Weights of a small GPT-style language model, trained from scratch on English Wikipedia: tied embeddings.
Each number is 128 + 32 x the weight over its row's rms, rounded and kept within 0 to 255. Layers, rows and columns count from 0. Numbers have three digits each. The size before them is the row's rms in percent of the matrix's.

# layer 6 attention query, 128x128, rms 0.197, rows 0-127, columns 64-127
058:224164081110080119117089113178084084140096115170140118100048133126126092128094098145143161120104139121150095197176128129074093110161099103090127095140136140085085155162157125167150162171102171
064:168147109132108113160104145142082113115085081139151118142079079181225066140124065171159103076132132123148119181173123135096149100114110131087113087126067138100118132180147092128087140190118135
083:183155154131074082156103145171089107165132131169152101078088133133171114165120103171135123059138101154150129190146164128081096096149104144060131094127075107092066127124128090133145111165101146
086:158151042123116099182138135129149068149147079131136128103150171109082143212074200090110152074162146167212139160151151080054096145125155169115077155168178059113115140096138173128156141153108134
066:115147144166117099087137121142084104146204106125123130088143146123141084159098122141125127102146173155145117171076200095073091128167084152102135105125138135077089120105090080107163134110072173
068:143110193118152124113184117101154149164132110111186130158105198069124127135206152127180117158114100117149102154104098182147133168095146109141122178054143096147168162146115160117174134123097121
074:126129145215158115209129138141128150091117156152119124134090090191110152081188140155118122108112113054085149151071090134205161123104168159122125123074095145100160141160149115109089093072127103
078:143129111134087127207112200133146146076156115144102115192102109095096106104095170141072136105102110129115111193180087152110116128176158113139070105178108163118137175104146118088093124136112167
067:101168161133103123082188054131091117144180128083109096087175159153143069140127079144119153140119212177115132114160195151103121138173127137155165092117076128130110130169094133106165095126155096
080:109096149188148100187107166109148147114101152132128110207103132130097131081161130162091126035097110063102170121118089170168144083042200109100123171084107125124147163118170103140097118106123094
088:139101134148087107036160093127096151115102177168124103165156100099137110148119102174119115125119139206116137177097096117118109185185136132080107126142107092126140118163170143139142075100095171
089:107149110172086090167092135188122074142128126166124108145049130178117148108131159055073178018117116162147124150125112127162133180203117128142102121155072140098114135077133083126123101060119135
105:158158134134100076162145130178128109178105136174123126131117139063107144147139116143118106046122103115121122104107183149118090167144080126070054124122162140091104103106123140138115146051149113
099:128139092117072148091091093128086105138131124094136127168175074142150170168101176167157096206120166157112149162207108093125109105182064121152130093184133144163115136150046137162148143145111063
092:076158107123118122128063111108150133147121112121051125110152198049152082161123051066115136136105134122112116072087145089093156112114152117122127157088121151111140139103146095090146145189129106
125:195099142119067086043126130158161120150121079098143123101055102166121105155088152114102118076135124111112112169142164120143133110160106104117170129159098062100103074127095085150157153116107153
153:094109131140173172145145155132147172088134159122127145178153097127090133094192145131135150156104169070148139097120080143152161147050161148175106148073159156149143124142148137142078134091164147
085:107119119107162179134135155083159168057130125123136131176131101108109145082179136129129130135113124093127124094093099128163183126092150110176109148094135126163177146112115133129106141103162133
087:149163167099105107193107156126124128047133121165078133143087102100127182115175169141148165017133058127147089175125135125128128130146152130101075153076084115098128130118125164108087082089123146
081:161120106110108163104138118171149149136161215119068123166101162128107065096158083118122187135153200110217116105137119139125107128120150092173100170085138174131170137108143095109144133139098160
077:175090114104102112213135169105118142093095122181137141085098127070128197149146131139137169044111076131142118191147101155156172134121157176126061164150099138108088113094116125139101099150068075
079:082113120129177152139100167069142107122124097123100135166108174124135171112131166122121140091123096089196139116071117159150171151079180130136127192067132075107149138113173129102103146112143127
067:109136112120087109199122151090102097100136080088112085191178136080171115158119146073098119135103127150097109154085158146091172139142120060106097025195117079126114142086119127118082165124152134
097:117109190166190151061121115141173147146128164131159143104145083203186090122116145148158080226126141103089163057137154086104131128123112130129199111138187121164148119190174147200173124107174149
059:171101125054108201152118123145080112144056109163172105143101130140108151134151150123148123173047076126130132198123064169116174157145142118137135070139109082153118140125084117138130081136107104
082:089151143133122093159145099136121153110152077126126111153058112134130076089176111204147121069140142157139119137108127113090169154099100066119078114145115179140130177167109178129090099118135138
094:206167139161107119092149151151130127073107150103110117092223162163094130073137164140124132116129118139112103127139187123148139092171093160079083120150124082098078109070116153091062158069136166
094:149131154118074081112110141117077121145099117054166163170130137170127125141110160080075071138122106153125094102153159115122076177150083141123110082114127069151124107177109132100131160085161150
092:152091178155122154094104145109036071134146160108126181156129090169180098133139030179141115107114150088163161145169140158070122092126174122154144118156153189100178142144202084177114150092109093
088:156132116125118086089157115109166099096080102094160117155166116124097088151165158084114111089171158146041126112092113143154145113083130077134119117118088078148084135112109075135149112075120118
092:094134104078105167070066138101117083125141132157109129137098197125142129119065042129119147113128202154132125168123139057042093091136096116088121167132143121147150119149102082126097149162138120
077:125120109161101091098099144168161171167107094170060087093073134144142122109103116124105078063139084105141170098116124091115189079116186135117135144133116149090113109107162057111166151109115081
097:243105076099150122113088150123160136152088104135124110153095071132083131137094083120097106097103127119113116168141106114125100090175105140095112164129161101139171138124148131104132172183136130
117:075120154129118142147151155117038139096194174164166088164190161102166134044117184160171149148127103111110114096096173140151131110067144153119130121124122133103156138143132141138133088092143143
075:075101175127136133147115140136192154138155115101109139094112189090117041081157120126146169123108096055078124120146158121142164090074184110116163156067117071069155141099113135108194117111146119
095:113076096107142180163154149058071137095159128149089155188160151062107155120129141136182104121137069086129096104112139113153158123102138132080141164115113133121165132112144148167121128100152130
096:052148174171122125092127129139136137146149130083111131057163112094092098154169162104109160119113125106139110093147136109126126077156171107144129103116091087148147106142126095098153114148196165
088:169143093163136142090084126146092073150097116151177146166062135193127122144141094155124110140118165154168126191107110177150097186078127134160121167146151110097071141109090152136129163126132130
118:084111122102117154164124110071070144115158200149049158155136120169128188168126126115134142095182125168118117040139114110038089096072166134118131151162166127120134108133158147089110121071161185
107:102127146136134128076165128132138141117128121121180130104146153133088165113108106075141060104133113139052126082087170066173131115106133210117132111142130172088153122233118060169138147136158131
100:212121103110117119121122100102073142113174097180154155148076143165095187085110174109202130141126091139140099110110195142180119106091140163135092155137125114109135169133169124147122097118113117
099:110153116098134105107081102067125096116130142112075178158161122075118151113131164074166084176163161130096131052102098115101078107123170089155152183147181172139178083169119110135197151112102160
115:077118129053127129036169136165102133098131109169115136191165106099146128105091123120123151173103067136105097123104172106174134077099152156158152117121145109150164138122109092123120115140178156
127:127129075157175170073114151082144077144090122150125127148115134081171123108153096146147147094122182133123109136054192149107128156173092084110089142104111127136138150152151132114117116112112057
123:173129072149157119115184141155159107140122095184153105102131148067160132125162157102093153176088128178084135187135122126145169118059146085153161078145158170091120120121093095109099112156121114
119:138143159146125143084144136161106061136158116232120162074085153137082149087090185107137114070149137172129105106120131081192110178115150180121103085149150159127136094097143113101140134027103156
134:217093119130136146130069082135163151166162171087142170113127210130119143154103160127191079148144122129201143091143133102165107103111109131098103207074100134099151142169147125125160132129137060
111:128097119131103131163105144120170166141119151111098153077125144127124084171151142107124144167123109109172079059156136169118159126126117153098119107214150135101081173102112175087109165078150113
139:047150126128113167149134160132051136063208120161143123150130091098174119101110175144193149164087111070099107126144173134098110073106120143120119077157138132153173134135105170168096103131169170
078:067170170152119125150163097188178126175140061139160106065147176143087110108124133116100144148095100128181150114174170148145141155147137118164123087115062142128079093122116108132188099102145159
115:167124110159141106123144111171197119193104057129087108115103113149060145205121088090088102105115141116161136151138102115102093103143144178163105114142161091147113126125083086107124156144121105
095:071131153164139135101146119114105138098133085127137122132087137131103077144099103147053169110075119123118142155161138196085110111099106136104140053159092174164100126089096102139106151082133143
111:186133096164113114151151125151206153184090082158133104086083133114107098199157111131077139102131186163124126180155078130111105126145149120133113143166093103152121125101127069078135132157067121
112:146144156093144152110170127118098111064166159132152102184178075133138170091118170139167133163152137084135084134074152157155139152142144145111128136137145100112131133146135165155139097111130155
120:106167102116164102148137109127140162113119159099145167137142105080126158142096176188126156165137129115139141134133077116151177123100066081135150161132149111101129105123118104102178071134091145
119:117119161124121124083133106090144129108170094129088171071146106140168115139190126056110121118153133130123124121096164076069103062149090124161125092168144163131110119125089086117101154175107157
091:065161142090124137159123120104175125096150117076151127080094133117115101067099116154156121117109126132155119089183155085089178129177106107153127099119171134159156147094141138124073111129200142
136:036170146123161124170129127143146155121135136013132137084167047157130067172138086116112121159099147146148155103134141115134149091154122123153145098112086103152155085142090121079131175119144098
129:074093196098126100146166185148165147083149152050158123103172042088168130154144158092131161090130129138083126124179128095125166132167109130147130111144123139165102138123097104132106080123133134
136:132117130194184208149128140131163134131149127116169136091129151111146119137125138097101109148113094104166118142082129134138088123142088153101177068161136156190172138121071193105118161150148152
127:101096152141102103148140104177069121149104124080189055103166081125115165069161175155086125105138147089162186189144135114090139120140113158126127141121165115075102154119093056058160124146101134
105:115169078120126163090093123121130127136098129060146120145097076234178111153119152124126157130131166146155138072091091073116094099126113133196132145073118140112112060151116144102106174128127186
126:114147106060121178139155145116146108067172089147116156155181104143096143095110115086149141156063144144114164118135117138121112102143174152194126172154153126213205125138112142165114138145133087
097:117121098103162157071105140158143111167174111091122145113127168122119058159152145176136113141164193162150078050125095092164125114168109138105137143097123165076163108134102134168088132079104098
091:093087102131161151120133144095145153011104181130128098123094155128132079098116131153100161131080139167106134177118153139137113111153126118136084098134051110115133129085102171130072117132172125
090:132142071142095139139154163089112063102090186101131146218176083118167152158155123101157136144143146120079173162139100178178105101117151117138078109138103117156097131116111178089130125175097132
086:181144143134133091205172099205177127207182099127099109098108089149150138143136163138129103157141156126201141127141161099127084154123105127112156123107124127161125083145103089151198121131097127
095:206114106148118166155166119110130203109154130090163108102101066192044121102166145171114119147142179126195151104139142161154098109132110173118140174082129140109173125119141169126120072124169070
102:191097125096177171080133178075085151041137227094113151162144113146146120155099150150091137098141135109155142099172186127168166110100129127139131156184081123082079101129133142137135080148141090
092:109147138171200140108090162048119150106102148084113182103149123158125112074118153126100137156142113141137116080115192122128124110126115128160152110178066147119146087145097128136129126057218113
109:130113200122144157169069059148137116107129122062115162138198118219140142241149111106114124105112139136182139130124109137099119144153154114100121135097052120131114108149076095073112156108148150
113:079127071149096080166084084099174144137106143136165106119096167099128089118134109139122123093076093094132103087131090139133149142100146138113122174105198092139233171148117141100076119161154137
106:122173173151125132109146134137133104136187127139137140128143121147125124117117150154123174159126143127093117161136168153128128138160114109142093072079035203164149078099100095091154117120090121
090:062081139165105124096095109174154138198094163109164099172108118197123116166102151089146093067174122088058179104103061113168126128146088160129183107069189139137113108143109146120138164106149153
095:136123119058195131080182137122162116110107107161196128185092076118175123077092126143158142178086081119069137098110192104106127159121136144171134103116091152166151124160120055125090150092134155
101:137125134206105081178158139204174137154074136158208117086128095098155089158140130092147118166131176099142157185100144154100123141134146134121084071152178113105146103137174134123130165146107160
119:084110108211092153136150137144138124128104115097177096110079137133091068132163124151149102080130132140130076138103126138182104168094128190140063161108179130166153166137142129169055105127157128
091:162109106128125146095109118061162128169156098171131042086074131162091137133041134154101131091136172115119096074100130098084132099158094145133117130175149141104108115134112121133063139094179146
114:126091109160136086200095146084136110164059114048174131120187187111175089161205118138149152084137153150091139121162107105146101156068147081163118158183101157115135147153097138133116106196122133
113:057144106114115094149142138067115097226078126123157111113189183095090097136146152175179127112086148132163083092188109123101168166125106081141133120134099151156159154119110034126135113075157104
064:138130155121169085188171077139140165143128143149152122095072177128110161084103089155119145124113144139167109136148124131152135145161144088139125141106150169120133119134108129149168132139112104
088:103119110139177145156085171146126161099159143085080172111024119182116111143089109137152132121148102119198133134104134121148157064155144170157108139082094107101147146112121164158122108100202112
095:188189095137072130087157116143112116151111104145145157107200108158124153139106105101148105126142182166118146143169076093085132165122091136180129150172156151143110147127146123086112174134142094
091:167146117123046110111207153171128163153168107150058097116151139101123138124115154108112110104093128168084098144129072136092075091148167106127123119147154127159111134085112113083202123165090133
076:179127163100107107059255164085109124103087140135124099078179158064165110128123136166095164172102137170099131113155130125094153167122121107132158154172154109148090150108112079120131118083068145
109:140079171146091120131158090185136172150155099182099137074138144055157107123159134103103183173159132131107094185152117153136113144154135088135113114142098123167105125149134105109183137129142126
115:157109108067152112040140129140140191055200136107075175158179092165091145158137105137112131181115162071103168122138159098180097038090162159152125146130147141122132152128099138123196109113161075
123:139132145172108093120159128140130113203112057244175129118158160099111153129120192149092144144115108159102127138106152182100105170132177155134119111132150130147098142121096078102178150098156166
093:159143155174143069133116120152131168146097120103145081095138137102085091097161162138114126175133106153116173135128121180164167128138070123121131127172093056152150158163149206127106100143083125
140:115131137126173124130078149174097088096140105114116134135094159228093141162115149183138120110157143088208163178118144156168115091118163167151110134093105153104048136117081139154140111130105078
093:145114125092163127169155118146192108198175081177142098159097092133095153146132120085090129096116130115102136123142058116101192116121132129163134088108166129176163115160071110142094106083144135
089:126088121119198177167100170058113063139153145067145190158144111191153140146138107134101147175109103158164122110080096159051148117145165152124149069119079124123108144107161101078126126116107132
107:195156182071177130136144112126124115108145154138112179116115076123217151121093109064202103110182126136086110150126131136135150119130200109129114151114159131135132137216137090129135128072118124
103:092141114136076178145142110167127148144143130077124145119139134100136083069112122164149138143121075157163081089111198159112146133153165146176120137078108091168192158126158121110092184088201118
100:210092093216140088109130120197164104073163130195060101093139152103176111169108111105124152080135076135124160181109159114146142129132162173140106080137107141097103105069154124102091102132130192
107:137096129145148125187133160136121155149150142111080190167169149027125158153149176085123159162171127125192139127113110094087145152088123104158103188099127099113157106124159104104108170139135164
107:115143144163068137068134110097149197161167073208141149129085115095121097135181126147117146107088102052111087106166140108100144066135145148166105098119161133166140141124120140186145152078130150
077:126117108098109118130156036201098139129103147093174099079130155087117081127112107206156143135138103061169147147149122078162094165146108142128180175120162108138112129121072100137135163132111132
076:117165146118117128123127163089096135103151154143129165162186076103178131114192117152097178125104155072084112130080161130119184110124150093116123133137178073106174132134156163131094114128153144
088:169132181130098104160138132165161169112140122114115104111097140143103194134167190107164179148121168133146182133123111135142138174128141129131070121103091157141096129098137110108131128121130079
085:093150153050182181099173195076152109083135184084143101172146098133155110147114138168102159131124064076129166071090159131107164138157141114139153138134105116145139111178090142141103142082152109
089:100179206106098146156151158117127197130134148088116129184152125065156153068083171154169106155117109123121125115129101152109135088105145108127113181127122176130141126147140121117168166079128086
097:153088099127144166149119154151162163112156140075049147089104177073170122146138122165128169151159115102097107105163207121152121146060155120136125119148116140117139134140150135145169160101234136
088:078137095064162120120101157103131084135105114166094164162125166127134117138117153107172143170149086102207175095089121189125167140102152132110121132110146109124119185180150107139076115166168146
087:144121144135117167094137100129171109088111138053119156128167122132175087082080164109145108103112120106114102105172120032160132060094094086186142110146086136177119092158109090120130150096148119
109:088090114098140099132110147149133149083132164083089144128078068129149152161115100153125134067159112181174092118119142084121100167113137097129111207147132140056094142165132125130098091087157147
111:127151129221102098136124140134112115157134102200143099111166136112149060111152142078102142154112170086102121183163056109061148114124135125141133076130149130153122122133136174142132080174063153
107:085143103056149131107133131097152131097163092096139113160070164086110103122120110119108090117072164145123050112140133090168118125104075106191173121085170097167157138139129134166066137127138150
100:104112107109129204104084111050124183167141101106122180127062103118101120124097071084108103118130123158192097098099155145081114134140160096160137136125113158098138117134166114118109175085203096
096:100108137192153150112126169133142147152107100129137093129206170117153095078191148124170132136110045104120100161169123152197115106127151144125150083146141148135207189119125160141059101162205152
106:185096078161112151142120152131104090145054121129171074133090109147101125104137154132123142194131132155161146171159126144141139156121163085130175114143117128136072162160129107094129143157131105
105:114153104241117150112098082170100176137075134122123116111124131146077137176093063134142129193105123113128171152147122193139125150073115193074127078138135106125128104130099156152101133156130135
096:183110150149122064114098067193169117134111128096059114108107125152078147182109079072122109164147128156184145131180138154133114173167159108109142115152179135156130130161149078139132168119081123
088:196063108122136094131124078082104138191133141168142159130125183081123138173112119112144093139127145160191137095130107106158115126101161151132154191122122118122154111104166110099165131150104141
081:100110156115136155159173090183118184112166148094146072108092152060107125106139124147141156143085149098164146118146200138132088130105129123108135119107155092156138128136096147145155158082141114
092:089170135110152176129105167102117145059111151066113110145164056129123171148077147070126165150105121149079145126102199147130125124168135082100146118101132139120098144191113130104088142108144117
077:128099140101082159140106094131116189076172097113116089089133152074146118118066133137134127127102135140107136150156125144129109134116114111141127115142108136157114109091116155128120162106129083
115:131081125178085110111149099185099183156140129140208102066203144114120084093168178129167119149152147099125150096165132144159110116115094150122149123165133123142107134088094144128140091160145145
108:190079171111088105097176117239149115159099124152120102064162102124102117168131135127136138108135128130200185131169139143180136143136165133082141117147142170142106107129122080095146135157054147
110:122102143048149136069139102077138176057155136072128106173111108099134166069124140146154128187099117134120126080074162133113110126117100090104169159077090120102128139163099116139112127103176142
099:126088113141149161183120147147124099147109141155205096140083104142070090162114145115085101148110104104138147149160154164151121189180143144136140087129157114112173103114154170125087121168125135
089:153076113088100160143106122118144149119107085176181088081089159137074066135088112129118117150089107108168155081120161114087129127095108133144103079153121085095163086098119134158140105144136139
109:145112094174160065081106160151142140170154111163204091061085086107122168176136128125098109085147157143114094168060124129131100145152087145090106160149079176114088122097141172155094119116149105
105:151085119166118105109123144092159133178153145099210118057150196154174090117112100128121123097083161087089121153121218130147114143164102149094088102142032166098133096152124122135120138134128075
105:140121184142139123155078099117148128167116078141092150164161072119124142114116160118155136183138127099154084114111123114100113199169133133173143128140049160112196114117144117118081160146144167
080:065108174091149137057137086105177124096136130072112145100161090153082083156113137060110092128119101104112164065122141124124136091195125182175130152113137122129175128164046118182120117098160123
106:091172128067117099141158127153162124164173128149085101131172170078086112164137194060167159145123076102138138099181102075087115122138125147150167148094185103131136138102117114146167129129167093
120:159110118068172158066115149052131068108122157181131195178099146025128147116150128102114180121116109121089103126092141184156149131089127085114134156106146141162133149171143120161143129143149115